config = dict(
    positions='learned',
    init_std_up=0.0227,
    learning_rate=0.00362,
    schedule='wsd',
    batch_tokens=[65536, 131072, 196608],
)
Each number is 128 + 32 x the weight over its row's rms, rounded and kept within 0 to 255. Layers, rows and columns count from 0. The size above them is the row's rms in percent of the matrix's.

# layer 15 attention query, 384x384, rms 0.0922, rows 231-239,295-303,359-367, columns 0-191
size [ 98  92 105  96  94  96  88  90  87  86  92 105  89  98 115 103  95  90 102 102 110 108 116  98 111 107 105]
[[147  70 114 213 196  72  79 188 114  97 112 146 102 116 196 111 172  66 133 117 121 104 167  86 158 101  90 149 140 173 119 127 123 168 133 113 119 144 119 127 225  53 104  88 113 146 143  89 158  97 133 124 132 137 126 126 112 180  47  97 131 125 116  80 128 107 115 150 113 145 137 134  94 107 155 159 187 109 137  85 100 156 130  95 105  84 135  96 116 139 187  98 168 110 143 111  66 114 151  82 143 163  93 119 149 104 131 134 124  95 139  82 111  99 102  60 156  92 149 168 138 118 142 131  86 161 131  89 188  91  72 166 160 146 142 142 146 133 131 125 137 155 119 102 126 153 136  67 118 104 138 111 147 146 186 162 169 134  94  97 172 109 135 145 140 149 148 123 143 121 121 164 151 160 130 140 120 139 149 104 153 133 117 150 125 119 177 106 146  76 145 139]
 [ 87 153 183 117 145 124 152 133 158 112  64 105  96 146 171  85 105 153 193  75 168  58 100 106  82  74 163  90 176 114  98 138 207 111 145 143 116 161 138 183  70 123 138 158 108 172  94  73 144  61 139 138  88 180 140 124  81 119 137 105 114 124 133  85 105 156 103 178 158 141 111  93 129 158 125  88 101 128 119 149  80 112 122  74 155 138 103 144 101  92 196  87 160  70 139 115 122 127 103  93 121 134 110 140 149  96 171 131 150 120 153  95 200 133 146 145 110 210  82 140 113 107 108 107 157 115  97 109 100 159 152 142 151 175 113 181 154 128 115 122 147 125  94 120  90 140 143 126 146 136 104 147  75 135 170 113 124 170 122  93 152 135  91  94 108 143 161  66 170 113 164 133 111  93  96 111 146 156 114 145 117 101 131 111 124 157  59  88 125 105  56 119]
 [102 122 104  77 124 102  95 155 169 102  85  85 138 175  85  86 143 100  72  95  70 150 169 154 113 100 131 125 132 132 126  59  95 153 168 138 168 119 118 153 148 129  96 111 112 140 124 169 162  71 157 197 118 136 127 113  95  99  65 105 131 143 146 131 149 182 119 116 136 162  94  89 137 129 156 162 127 112  67  78  81 160 111 157 126  93 129 126 104 132 191 119 156 129 144  78 160  94 104 181 166 173 109 155 202  74 156 107 130  80 106  75 111 103 150 127 164 207 135  92 160 103 103 145 123 102 131  76 135 121 192 105 162 135 101 163 155 198 124 124 149 103 123 123  95  85 168 119 158  83  94  99 158 143 116 127 117 127 121 145 119 145 144 160 196  91  93 106 109 130 150 190 105 113 187 192 126  99 185 155 200  98  93  79 116 132 152 154 112 107 159 131]
 [ 75 176 164 142 158 151 107 128 134 130  56 133 161 160 126 107 163 142 127 152 155 158 102 117 137 148 198  76 165 164  91 190 132 149  75 112 103 120  94 137 150  97 126  71 160 118  82 152 139 148 116 157 141  64 165 128 168 116 162 168 105 138 188 175  80 126 140 154  74 167  76 125 128  87 138 118 172 154 143 141 165 137 134 114 132 115 134  97  97 146 148  91 129 106 149 151 112 135 117 160 129 115 161  93 107 152 100 156 154 104 120 151 191 128 112 125  77 178 151 164 141 155 167 197  82 143 127 129 136  75 190 142 144 167 149 120  95 148 138 161  78 195 161 135 136 158  68 125  96 139 123  70 141  80 106 156 132 170 111  93 120  21 162 121 103 138  58 139 159 127 135 133 120 120 148 139 103  99 202 147 147 152 102  75  89 133 133  62 161  94  94 158]
 [144 145 103 221  92 129 115  87 103 114 162  99 151 124 157 104  99  85 154  94 106 116 112 133  64 120  74 135  75 136 119 146 123 159 123  59 124 113 161 131 159 119 124 150 131 175 165 192 115 115 129 110 151 103  83 105 139  91 115 127  86 152 127 138 153 128 201 142 181 138 143 134 130 207 204  88 155 109 152  93 174 198 167 131 138  97 174 115 141 137 125 119 129 117 131  80 125 132 128 177  69 177 144  90 115 176 110  97 105 113 145  60 178 195  87  50 114  85 127  97  93 126 152 172 121 156  98  95 106 125  99 141 119 156 125 132 130 112 155  81  96 143 100 115 128 124 128 151  86  89 200 100 101 119  82 197 137 148 169  93 105  94 109 111 149 153 128  75 105 125 102 134 112  91 142 189  86  76 122 145 107  94 180 142 140 169 207 154 112 125 110 190]
 [149 132 105 172  98  81 120 110 110 108 100 154 162 114 132 141 134 220 151 135 130 157 118 128 132  80  94 123 127  78 163 126 164 142 132  87 103 149 110 168 156  91 152 200 133 117  81 121 119 196 127  85  77 174  49  79  91  77  97 171 102 167  68  99 104 106 180  99  97 140  63 111 126  96 109 157 134 126 144 149 167 156  87 103  53 139 148 116  58 130 111 124 137  90 178 121 168 132 137 154 153 169 107  93 146 166 103 115 188 126 108 135 165 130 115  86 127 138  93 176 108  91 151 189 128 177 102 114 129 175  72  93  96  65 145 103 146 152  99 202 134 127 184  94 122 129 120 105 146 154 181 117  63 153  82 103 186 184 125  86 156 128 109  96 135 166  69 107 110 169 151 119 128 157 159 145 134 157  71 154  84 198 129 142 123 121 137 100 134 112  79 154]
 [ 74 125 171  90 144  95 116 129 151 182 163 140 132  78  79 129 172 150  88  69  80 154 172 147 130 106 135 149 149 134 188 136  59 168 123  98 145 162 187 137 117 118 138 136 152  70  69 129 130 141 111 176 120  81 124 119 161 126 129 118  60 120 152 147 133 161 205  98  88 137 119 180 125 145 111 103  71 107  83 156 108 156 129 139 146 134 130 140  88 135 153 112  78 182 119 133 124  98  94  43 120 144 116 161 178 150  45 215 135 170 164 141 153  85 116 109 123 114  85 162 110 126 110 112 102  94 104 134 104 156 130 129 190 126 125 161 115 123 118 165 135 103 165 223  76 145 122  87  96 136  62 134 107 126 140 105 153 116 104 143 151 143  81 122 120 121 144 110 145 157  98 214 112 178  96 119  95 109  92 115 129 123 114 147 123  93 118 183 120 125 137 137]
 [161 125 167  99 148 107 134  92 124 135 155 159 144 171 154 113 111 105 168 172 128 136 113 133 198 107 139 181 111 145 166 156 182 125 136 106 115 110 161 134 121 157 182 146 108  24 159 103  92 111 121  82 111 118 125 193 160 134  88 129 147 148 115 108 168 156 116 107 167 146 127 133 120 118 120  89 165 123 139 151 144  95 134 181 158  96 130 124 188 141 165 177 125 128 139  79 167 121 159 110 136 122 155 130 106 100 116 101 147 116 125 171 111 137 145 165 123 130 123  62 132 150 123  82 126  93  92 141 149 172 134 172 115 115  65  90 113  94 132 139 116 187  96  80 145 163  98 118  86 175 112  63 162 112 144 112  68  80 176 144 155 140 135 125 174 107  92 119 133 175 102 162 132 111  70  96 146 142 132  94 129 147 112  93 142 132  90 163 126 185 131 139]
 [125 138 104 102 125  83 107 107 112 140 151 162 137 130 180 159 127 114 106 123 164 111 139 145 144 154 152 147 153 100  99 106 145 105 178 164 155 118 105  89 155 109 206 147 108  89 122  98 102 248  91 147  81 133  43 144 120  77 182 114  89 146 107 128 174 118 102  87 161  99 146 122 133 172 100 115 125 130  97 140  54  92 192 160  51 144 163 200  78 128 110  86 168 138 118 111 156 100  97 142 120 148 123 158  87 164 105  81  88 129 166 152  86  63 144 137  93 129 155 156 154 128 100  68  95 152  84 132 121 198 132 129 143 129 113 115 140  90 155 158 126 139 108  76 123  88 110 128 109  78 153 136 162 223 118 175 125 176 148 117 131 212 103 126 150  72 109  75  95 156 106 163 147 167 131 134 222 151  80 159 102 162 117 123  45 142 119 170 115 151 119 124]
 [188 102 124 115 136 143 160 140 171 144 139  99 177 131 139 117 155 131 129 166 146 176  48 104 162 113 143 210 149  90 118 104 128 135 166 140  98 163 161 128 109 177 171 126 120 135 122 126  67 110 173 132 128 112  99  90 131  97 100 135  97 102 141  96 121 127 103 180 172 172 127 144 113  90 106 193  87 137 141  93  84 149 134 206 105 160 143 179  92 134 183 127  87  85 154 130  80  75  97 156 116  94 111  92 137  74 122 125 124 152  73 142 126 164 104 129 137 119  97 158  63 121 132 108 147 151  52 112 145 169 118 132 141 136 153 100 115 202 172  48 141 122 147  96 127 140 183  43 122  97 127 131 148 107 147 116 103 127 142 168 102 157 119 170 136 143 137 163 153  87 123 185  89 106 141 136 155 107 127  87 115 145 115 184 140 151 121 110 129 182 128 143]
 [152 155 161  91 168 169  85 121 136 140 132 154 153 147 125 117 143 154 149 146  63  93 162  77 177 163 103  62  97 156  50 102 120 142 142 133 104  86 117 139 100 124 126 175 137 124 107 159 188 135 110 133  97 119 154 139 136 134 120 148 190 180 129 178  77 146 174 156 165 108  93 133 186  90 120 191 168 117 143 101  87 176 153 165 183 113 118 100 137 116 146  94 108 112 107  74 155 105 154 137 128 178 166 127 153 109 145  99 111 133 137 142 171 151 145 121 142 141 140 151 157  76 133 187 142 112  89 148 138 129 156 144 113 129 146  87 132 107 144 160  86 136 204 166 145 135  89 174  91  97 154 139  48 143 159  93 150 154 147 126 152  73  74 116 109 138 172  79 126 155  89 146 164  88 131 136 149 125  95 111  81  46 169 110  90 122 141  78 130  95 110 134]
 [ 85  99 122 142 174 175 133 127 152 123 158  97 128 111  85 154  94  79 141 137 139 180 155 157 149  78 129 144  67 170 115 156 169 189 137 157 101 148  95 174 141 142 227  94  47 113 100 116 137  73 113 107 155 101  89 139 164 129 103  81 117 149 102 131 117 152 121 127  96 106 153  78  71 169 167 155 125 108 102 135 158 178 192 121 110 145 130  65 100  96 109 106  99 117 149 128 148 115  89 150 119 140 133 118 144 106 171 114 148  95  90 133 119 129 126 118 147 185 174  57 115  72 126 122 156  88 167  97 156 114 177 153  96 130 164 146 178 185 137 141 108 120 121 116 216  95 135  75 145 121 164 145 148  76  77 155  91  82 110 178 139  98 125 168 131 105 129 141 204 114 134 138 101 137 107 107 182 108 162 168 131 134 132 147 118 155 140 123  94 161 139 150]
 [ 96 176  86 142  91 150 120 106 118 155  92 181 104 108 115 107 114 178 145 176  96 103 178  88 135 126 123 130 156 123  44 170  76 108 140 119  97  16 142  99 146 140 134 128 158 112 147 183 151 143 174 137  74  89 121  95 179 112 111 110 155 152 101 106 143 131 211 128  72 130 130  83 126  90 160 121 140 130 167 128 166 132 116 136 164 129 101 178 131 151 107 177  91 173 215 156  77 144  93 161 112 171  82 113 100  91  87 188 153 146 157 117 147 111 137 142 108 148 183 141 193 143 143 150 105 125 132  83 131 166 186 102 140 113 153 148 114  88 163 196 136 147 181 116 141 143 115  73 135  77 153 130 132 144  55 149 159 145 145  81 110  95 141 163 190 145  97 127 146 167 125 119 138 163 101 142 136 109 109 119 153  72 115  92 107 119 110 158 118  84 146 150]
 [144 147 132  96 124 128 149 147  80 173 144  74  63 126 138  77 126 121 156 156 171  51 156 127 137 117  97 176 143 115 147  75  51 151 140 135 144 179 140  71 131 102 134 133 156  67 144 122  94 141 139 187  63 141 148 151 215  87 162 172 157  90  59 155 116 203 181 136 134 100  47 125 133 172 121 139 164 126 197 103 199 179 131 154 167 130  96 149 137 164 172 114 174 148 117  90 118 145 192 105 130 160 134  58 160 155 139 135 107 122 184 124 109 148  70 106 131  96 143 119  93 108  51 179 123 123 117 108  91 163 138 169 141  87 129 139 102 113 184 122 133 112 143  95 122  78  87  84 152 107 146 119 135 112  95 116 120 155 144  66 140 136 122  39 119 149  93 131  84 182 123 130 148 170 158 115 112 146  87 127  85 101 126 146 111 165 111 119 116 131  77 128]
 [156 124 148 163 184  95  95  60 113  62 128  99 124 116 171  77 156 129 168  99 183 130 111  97 172 100 153 163 113 163 108 121 157 139  93 126 162 123 147 162 100 116 138  95 129 120 116 143 106 121 149 140 141 105 133 198 110 141 137 201 129 130 157 106  87 166 152 140  89 162 130 134 164 107 178 130 103 142  54 154 129 146 160 134 179 111 141 182 136 141 106  94 127 110  48 115 208 146 141 146  93 154 113 110 102 140 186 125 128 109 113 137 135 173 135 121 128 128 140  62 116 137 153 150 168 108 122 137 131 135  64 117  98 115 129 137  92 182 123 143 118 118 130 130  89 135 138 109 130 105 103 152 118  32 129 130 121  85  79 150 130 153 145 124 102  97  71  70 170  96 129 111 165 211 151 132 112 136 118  88 122 145 162 195 143 178 154 126 129 147 127 193]
 [117 117 156 131 130 119 112  96 119 110 159  86 143 152 106 149 110  80 107  73 160 157 104 152  70 159 181 106 153 187 119 135 162 136 114 125 155 204 133 135 139 128 200 144 100 133 142 145  85  95  88  79 153  65 103 125 108 173 133 134 110 144 119 121 110 114 143 128 108 108 102 146  72 164 166 106 128 185 196 110 129 192 100 118 160 117 146 168  75 111 121 108 132 134 167 138 130 148 160  62 157 129  76 107 121 139 160  53 102 137 131 176 142 140 219 176 192 109 186 117  79 109 130 125 119  97 156 116 110  62 165 117 116 176 110  70 106 155  97 132 152 174 119 170 191 105 143  99  97 167 160 127 128  81 134 181  78 115 117 163  76  73 157 182 110 152  78 113 158 155 158 103  45 146  79 104  86 106 111 136 144 159 135 197  98 146  74 122 126 177 103 109]
 [ 36 154 145 131 168 103 106  95 109 106 104 204 122 126 128 106 150 129 112  98  97 115 133  92 179 154 124 164  99 113  74 131 109 111 120  85 116 105 145 109 144 121  96 134 146  95 128 170  92 113 102 106 165 111  95 125  90 160 154 201 162 117  60 111 119  39 139  70  76 126 142 133 132  90 114 115 144  16 160 155 166 131 186 141 112  85 130 163 144  85 177 147 143  82 116 134 161 128 159 122 136 174 114 110 165 159 139  64 165 116 121 187 146  52 181 123  98 128 106 141 107 200  85 130 168 153 195 133 104 169  60 106 116  93 116  97 145 186 140 116 156 132 114 133 142 152 137 132 129 132 172 186 111 126 103 147 154 137 180 180  95 142  90  85  77 179 115 116 120 114 128 134 118 122 134 147  96 144  90 111  79 131 177  92  91 117 166 140  81  93 166 127]
 [187 155 161 112 129 113 163 201 158 108 107 126 133 105 166 120 108 116 165 132 131 112 121 124 172  98 103 138 156 192 138 151 127  73 141 215 156 134 151 137 113 142 146 142 142 168 135 189 141 146 133 131 113 125 161 110  83 171  98 109 159  95 163  90  82 128 155  94  89 125 115 117 128 127 171 147 126 106  94 156 120 128  98 100  85  83 107 110 139 130 119 177 153  87 127  50 164 107 123 140 101 148 121 122 111  97 104 148  80 121  17 101 165 128 158 140  96  81 160 152 191 126 119 213 198  63 120 106 182  98 147  94  91 155 204  99 185 146 134  30 167 162 117 145 148 164  96 172  99  63  79 127 108 133 104 147 203 139 127 121  85 107  88 163 148  79 114 133 182 131 113 113 111 133 132 200 171  96 115 184 170  77 166 146 131  94 154 138 111 101 156 130]
 [131 105 114 156 177 145 100 149 167 166 136  98 152 113 187 153 107 132 159 129 185 141  61  66 132 133 155 176 128 191 172 148  90  85 143 111 158 145 158 130 121 164  96  85 170 146 114 162  96 132 176 109  83 140  84 157 146 139  96  98 155 104 137 118 127  83 154 103  65 159  87 116  81 132  83 172 125 125 120 190  72 126 123 213 107  84 176 109 134  92 150 169 176 138 149  86 128 173 105 215  90 103 118 105 119 123 107 118 143  88 123 151 101 104 141 102 113 142 127 173 127  83 137  91 177 145 116  86 153 120 119 166 167 110 150 117 100 154 127 121  98  81 124 124 207  99 110 109 115 130 156 133 130  99 144  93 164 163 100 160 145 140  86 131 146  95 189 136 132 179 161 165 157 131 187 152  97 169 110  97 118 172 103 182  82 122 142 138 109 117 116 112]
 [113 117 219 194 130 138 131 105 126  88 182 133 119 122 100 140 137 175 193 121 119 108 137  99 121 154 104 128 145  97  79 121 104 195 112 152 145 140 174  86 126 134 159 142 136  31 129 105 164 160 125 146 141 108 107 161 142 110 114  37 171 158 109 106  73 128 157 141 113 177 142 106 127 131 163 133 113 174 144  97 114 136 178 135  96 186 110 140 125 101 107 118 110  98 159  41 119 126 160  90 150 124 101 129 152  98 203 148  92  87 151 115 160 141 139 119 128 135 132 183 170 119 185 131 174 161 104 110 117 138 106 185 110 167  54 163 104  87 156  93 124 130 117  77  95  98 144 109  80  90 136 143 115 132 134 133 150 139 157 146 194 110  82 106  70 159 183  67 153 168 104 176 203 149 166 119 176 148 130 130  90 115 201 166 142  97 114  91 115 124  98 144]
 [115 149 120 130 146 108  94 115 138 129 151 115 106 132  71 118 105  83 151 118  97 125 187 143 102 115 107 130 152 145 155 195  98 164 136  84  80 154 116 169 142 156 188 138  95 146 180 175 135 160  78  49 121 136  89 165 162 104  95  80 152  73 119 118  75 162 109 147 111 165 143 128 131 205 127 132  97 106  96 136 216 138 166 161 138 145 155 103 119 137  80 141 105 151 193 126 162  95 145  94 151 137  92 198 139 138 119 146 148  51  30 147 132 149 143 165 152 134 123  71  96 128  93 126 191 102  98 105 126 148 142  80  65 148 145 163 116  99 136 134 203 160 126  86 101  98  81 149 120 103 104 107 152 126  96 134 145  52 135 172 118 121  99  78 117  78  90 154  71 175 153 186 125 102 102 128 106 153 116  91 138  96 128 128 154 132 115 142 138 159 123 146]
 [166 109 122 103 110 141 120 115  98 156 103 121 119 125  96 108 119 182  81 138 104  80 133 148 132 180 103 145  86 153 118 155 121 106 131 163 138 126 205 108 169 116 147 160  92 179 168 156 167 109 126 158 134 128  78 169 153 121 131  85 113 136 115 126 139  84 165 163 168 118 175  96 161 113 162 144 114 165 142 129 176  84 144 162 111 185 108 172  93 212 167 124 152  75 115 180 100 163 138 101 139 172 161  67  92  59 123 152 109 157  93  95 160 117  51 143  61 120 164  92 146  90 104 148 147 178 152 116 116 185 143  84 187 195 152 129 104 147 153 130 126 143 158  79 142 143 118 140 133 143 178 107 140  51 117  92 118 103 176  80 135 124 153  96 169  98 122 129 145 134 149 111  97 122 160 171 101 148 150 112 130 135  98 112 129 108 139 154 110 145  78 128]
 [ 96 176 121 162 128  95  81 136 108 143 103 119 132 129 100 125 137 176 110 109 132 134 165 160 147 122 117 133 141 117 128 109 109 105  95 118 143 167 144 119  82  92 141 144 119  58 159 143 222 153 171 182  87 118 179 162 101 115 147 156 111 131 134 120 160 161  96 232 144 120  90 137 167 100 156 163  87  86 125 137 191 141 139  37 165  95 132 113 142 119 194  81 137 150 155  78 173 111 168 149 119 131 120 113 145 193  94 166 144 139 169 111 142 112  83 138 133 122 120  65 203  95  47 129 109 135  91 142  95 173 107 102 120 107 146 135 104 134 156 139 156 183 122 164  98 155 135 121  64 176 172 144 123 101  85 109  90 113 135  95 115 126 148  96 125  78 173  98 104  94 174 147 182 118 139 120 129 105 164 125 130 126 105 177  78 113 114 107  91 154 106 145]
 [164 193 115 163 131 117 114 106  99 160  60  89 129 152 132 166 135 131 167 102 171 164 106  85 145 119 125 131  77 115 159 125 108 134  88 120 170 118 101 162 158 156 139 134 109 186  99 150 112 106 112 108 115 125  94 165 151 130 109 165 146 103 143  44 175 111 107  62  69 134 127 152 135 115 101 173 120 156 138 188  98 143 164 123 112 165 144 182 177 113 129  57  80 108 151  69  88 181 150 116 134 161  80 127  70 132 175  65 116 143 117 119 108 126 154  85 113 120  86 144 100 122 152 141 147  47 104 138 154 100 167 141 140 159 101  88 150 145 139 102  81 111 134 115 116 118 111 130 115  94 103 133 133  80 168 111  86 103 129 199 103 118 115 137 155 128 138 153 113 125  70 158  90 129 144 148 119  84 128  59 114 121  97 201  99 129 122 141 134  72 146 117]
 [151 180 114 108 154 148 118 111 159 164 125 150 120 158 147 144 140  82 150 137  74 138  98 174 118 166  48 193 149 151 130 140 178 136 157 119 122 117 129 129 160 145  73 121 162 127 128  99 177 185 116 104 130 102 138 100 137 150 154 136 123 189  95 158 130 156 211 127 125 135  94 137 120 115 131 188 128 160 155  91 117 100 130 140 165 119 123 163  75 129  77  88  71 140 145  70  92 145 122 121 167  76 124 148  57 178 126 125 155 139 127  95 117 142 198 104 210  92 163 136 149 122 124  71 133 135 106 122 159 121 156 125 126 183 105 155 135 180  71 129 128  84 117 141  65  82 114 120 111 197 188 140 131  96 117 109 104 140 146 136 138 150 126  92 175 114  85 159 129 140 126 197  81 138  96 131 121  95 107 122 147 111 152 156 124 137 108 133 157 162 131 167]
 [108  97 121  58 149 126 136 127 120 114 203  90  96 157 115 132  86 148  80 111 108 104 142 103 124 156 131  85 131 110 142 136 116  92 103  91 162 119 163 111 108 152  72 107 151 127 173 125 119 141  98 138  89  47 141 124 136 134 171 107  90 125 129 113 109  73 144 119  95 152 146  95  59 147 107 156  92 123 130 144  67  76 112 126 139  97 101 169 131 114 137 151 129 181 118 144 193 134 110 158 120 192 124 138 157 147  80 131 148 134 175 114 110  74 169 170  36 105 122 111 195 148  89 121 144 148 150 140  57 146 119 106 119 155 111  53 176 160 125 143 124  54 163  99 161 179 122 147 160 194 131 137 164  50  82  67  94 212 109 151 158 191  83 144  92 120  92 113 111 102 173  88 143 152 128 223 106 104 132  92 154 125 142 119  84 148 174 102 128 105  80 104]
 [133 211 119 104 153 116 111 114 157  77 163 178 165 138 168 149  76 175 115 114 207 101 100 176 111 198 101 123  86 178 119 128 125 158 174 150 149 133 165 179 127  95 119 165 126 132 122 115 121 140 144 122  74 138 149 125 133  73 134 136  98 115 127 158 129 140 107 137  93 125 148 115 133  54 102  95  86 101 124 180 157 148 135 125  70 172 104 131 145 176 129 160 106 109 136 114 141  64 155  91 126 157 160  90 192  83 137 123 135 173 139 151  96 164 163 114 154 104 134 132 101 148 146 116 129 128 108 102 156 108 132 153  94 142  65 112 109 115 122 119 116 109 110 106  87 154 146 127 132  53 162  83  82 130 114 136 189 110 123  93 122 118 173 151 144 119 105 120 132  76  73 137  98 152 143 128 184  94  45 185 109 113 124 176  36  78 127 124 134 124  96 118]]
# layer 15 attention key, 128x384, rms 0.0899, rows 103-111, columns 0-191
size [ 96  92 102 101 104 104  99 102  97]
[[120 167 134 148  83 123 113 158  78 121 129 112 117 126 117 121 122 133 135 119 150 107 143 135 158  85  91 178 104 134 153  92 174 128 138 143  61  46 176  90 139  69 130  76 105 106 141 154  80 105 169 100  95 120  98 139  70 101  98 153 140 167 131 131 109 132 145 170 126 113  61 137  78 197 177 143 147 101 121  83 122 121  82  76 101 121 136 148 117 160  82 142 156  65 170 121  92 127 104 106 120 153 124 126  99 208 170 141 174 163 120 126 120 113 187 157 106 106 120 104 157 131 119  50 132 152 108  75  87 153 160 136 160  90 142 148 115 190 160 125 130 172 110  97 145 116 111 133 107 125 150 161  94 164 112  98 125 102 135 102 182  63 174 108 147 136  90 115 129 122 198 184 190 132 186 171 175  70 135  46 179 167  74 153 117 145 108 163 141 145 139 128]
 [101 129 152 148 115 133 127 116 216 180 145 199 144 149 102 101 143 134 122  79 159 100 107 156 164 113  91 149 128 130 123 156 105 202  76 140 106 114 141 132  52 177 137 156 143 129 170  51 147 173 104 108 157 153 182 163 117 129  71  61 149 136 152  58  67  88 117 157 129 105 120 115  96 146 139  82 157 103 128 168 138 102 188 134 104  89  89 146 133 115 136 106  94 136 130 143 109  86 142  96 100 130 174  99 140 127 157 157 111 104 160 136 138  70 210 109 117 102  92 128 146 114 169 136 162 116 114 133 120 139 119 167 143 164 165 145 119 104 148 123 188 103 117 164 109 128 120 128 112 102  82 166 119 127 136 129 156 111 123 106  96 124 126 125 136 156  90 162 174 155 133 153 170 153 109 104 147 141 159  80 101 125 147 156 134 164 117  98 107  16 104  96]
 [ 72  54  80 100 117  60 122  93 178 107 160 162  79 113  83 104  90 197 113  77 123 221 147 139 112 172  54 122 127 181  97 144 102 121 132 181 157 126 109  97 158 156 124 164 160 149 134  78  90 100 130  51 117 128  94 170 147 127 141 119 108 118 118  18 125 144 124 148  90 136 169  90 129 161  84  98 124  73  89 119 110  90 133 136 104 120  86 125 118 129 144 125 124 157 201  71 156 127 117 119 113 132 116 177 126 124 149 148 122  96  89 123 156 119  90 118 108 138  94 129 137 106 128 151  32 143 130  94 142 118 102 114 112 106  88 126  79 122 164 170 168 126 162 102  73 143 143 105 151  97 154  93 123  98 123  85  86  84 121 121 122 114 128 190 162 133 130 172  97  89 100 168  98 117 130 115  79 102 122 102  67 162 135 172  80 149  92  84 164 158 146 116]
 [ 95 107 114 128 101 117  98 102 167 110 124 112 174 112 151  67 146 138  88 167 153 109  31 146 158 200 117 143 116  86 146 200  91 132 187 186 168 104 146  87 150 141 120  43 145 147 126 167 119 127  72  61  93 133  98  88 121 139 136  79 104  98 172 186 165  98 156  81 152 138 131  75 122 128 136 129 165 167 180 128 156  83  65 145 172 153 115  91 186  67 143 108  92 101 144 101  76 109 103 152 112 175 184  59  58  97 156 132 125  86 113 156 142 114  90 151  86 173 115 147 176 175 154 217 120 163 148  83 205 149  99 137 104 152 164 120 114 117 126 148  79 137 107 128  98 128 135 134 162 127 137 123 103 106 155  96  84 162 126  48 121 110 146  72 142  98 112 167 149 157  88 125 155 150 119 110 126 122 163 130 173 113 130 104 149 113 177 159 102 110 149 122]
 [158 111 143 157 125 120 157 105 156 144 174  87  83 138 107 109 112 158 140  97 123 154 105 111 149 120 119 108 171 119 160 118 121 125 107  88  97 149 161  99 176 103  76 168 123 151 131 130 106 123 111 113 151 132 100 145 168 109 152  68 142 127 101  95 130 133 148 183 181 110 137 129 160 118 170 132 151  95 164 129 105 122 170  91  69 125 162 113 141 149  62 152 115 173  56  85 120 150  95 122 163 148 165 134 114 149 165 135  60  78 170 125 118 107 125 147  94 114 133 135 135  74  97 111 139 195 158  99 208 142 192 125 107 136 120 159 135 145 139 173 136 128 113 152 105 102 171 152 117 140 154 156 208 120  96 151 153 112 121 104  97 119 138 153 161 101 117  59 128 164 100 131 130 107 186 129 132 158 122 129 152 143 158 136 112 184 157 119 104 176 139 219]
 [173 110  91 132 101  80 110  77 121  88 160  80 138 105 145 141 115 152 124 176  87 112  95  85 132 108 115 176 148  91 160  74 117 159 140  96 155 110 154 146 117 123 134 143 134 105  87 178 122 127 108 109 196 200 125 174 150 113 103 144 195 134 134 161 162 118 106  83  75 119  94 152  87 177 128 135  59 128 151 177 162 133  67 141 128 107 120 193 106 107 128 115  96 126 122  99 133 142  95 139  90 141 148 159  88 117 180  67 154 126 127 128 124 143 176 144 126 152 163 156 111 146 149 124 123 101 178 182 131 138 137 127 139  99  98  74 122 174 154 163 182 104 140  87 105 176  77 145 141 101 133 141 139  56 128 144  70 110 128 147 161 102 125  24 141 145 150  83 155 128 141 152 139 147 170 135 115  70  61 110 147 147 119 168  85 122 148 112 130 145 187 144]
 [118  99  98  64 132 109 141  60  54 161 165 166 125 155  95 155 186 149  79 105 128 182  88 152 131 137 145 155 127 166  72 169 124 110 120 118  83  96 163 159 136  72  81 136 169  73 110  97 119 149 100  93 141 126  95 115 131 147 167 161  88 112 125 130  55 133 180 125  98  74 116 123 131 106 153 145 174 137 163 206 166 145  63  73 146 118  91 118 111 147 116  99  84 149 145  77 108  92 149 111  93 159 113  97  89 129 169 158 130 130 119 134  97 104 125  51 142 163 165 101 133 167 124 132 166 149 148 132  77  93 149 174 146 101 144 104  82 142 101 154 125 166 166 162 184  29  53 128 155 162 151 141 153  57 133 117 111 102 103 124 129  91 183 132 100 188 104 161 192 154 176 168  98 135 153 130  70 141 150 114 158 165 129 114 137 106  95 135 138 169  84 105]
 [ 75 170 142 115 131 117 107 151 133  91 137 122 100 182 141 180  79  78 129  84 160 107 112 148 176 161 143 152  86 141 191 117 129 127 159 124 169 135 134  95 129 138  82 144 129  93 133 165  85  91 157  47 115  92 143 129 150 183 126 180 157 164 127 103 146 119 168 151 118 169 178 156  97 140 110 142 123 131 147 164 142 135  86 101 101 147 101 152 125 150 169 160 162  62 107 128 160 140 141 182 134 111 194 118 209 139 195 109 125 157  74 161 191  84 105 172 132 143 148  95 100 109  98 119 159 115 201 162 113 207 116 155 159 129 125 164 143 112 134 121 170 118 119 128 133  61 204 136 132 142 178  98  99 115 119 117 126 183  78  95 101 200  89  95 116 145 102 156 142 127  98 117 159  99 138 104  83 158 124 126 104 176 155  62 100 109 208 151 100 143 121 189]
 [146 135 110 128 116 128  90 115 125 151 191 128 145 161 157 162  82 167 184 114  96 127  68 136 112 121 148 195 131 120 169 143 152  63 137 184 176 157  69 161 198 136 103 117 142 139 156 187  51 160 144 129 140 218 134  84 173  64 103 138 149  53 198 130 125 115 100 129 149 144 111  89 118 179 109 116 144 129 144 121 188 141 172 125 157 147 121 127 102 158 109 118 175 149 175  99 153 113 177 125 150 106 226  38 134 157 158  64 137 117  59 177 137 119 162 132 159 127 109 103 102 107  84 200 117 160  75 137  90 161 119 168 139 137 138 180 115 191 173 109 183 104 102 111 184 116 126 130 151 159 111 102  83 125 149 178 154 165 124 100 150 150 107 116 135  87 108 117 135 136 166  72 121 136 132 128 141 103 126 139 100 135 144 135 128 141  86 133 112 116  92 137]]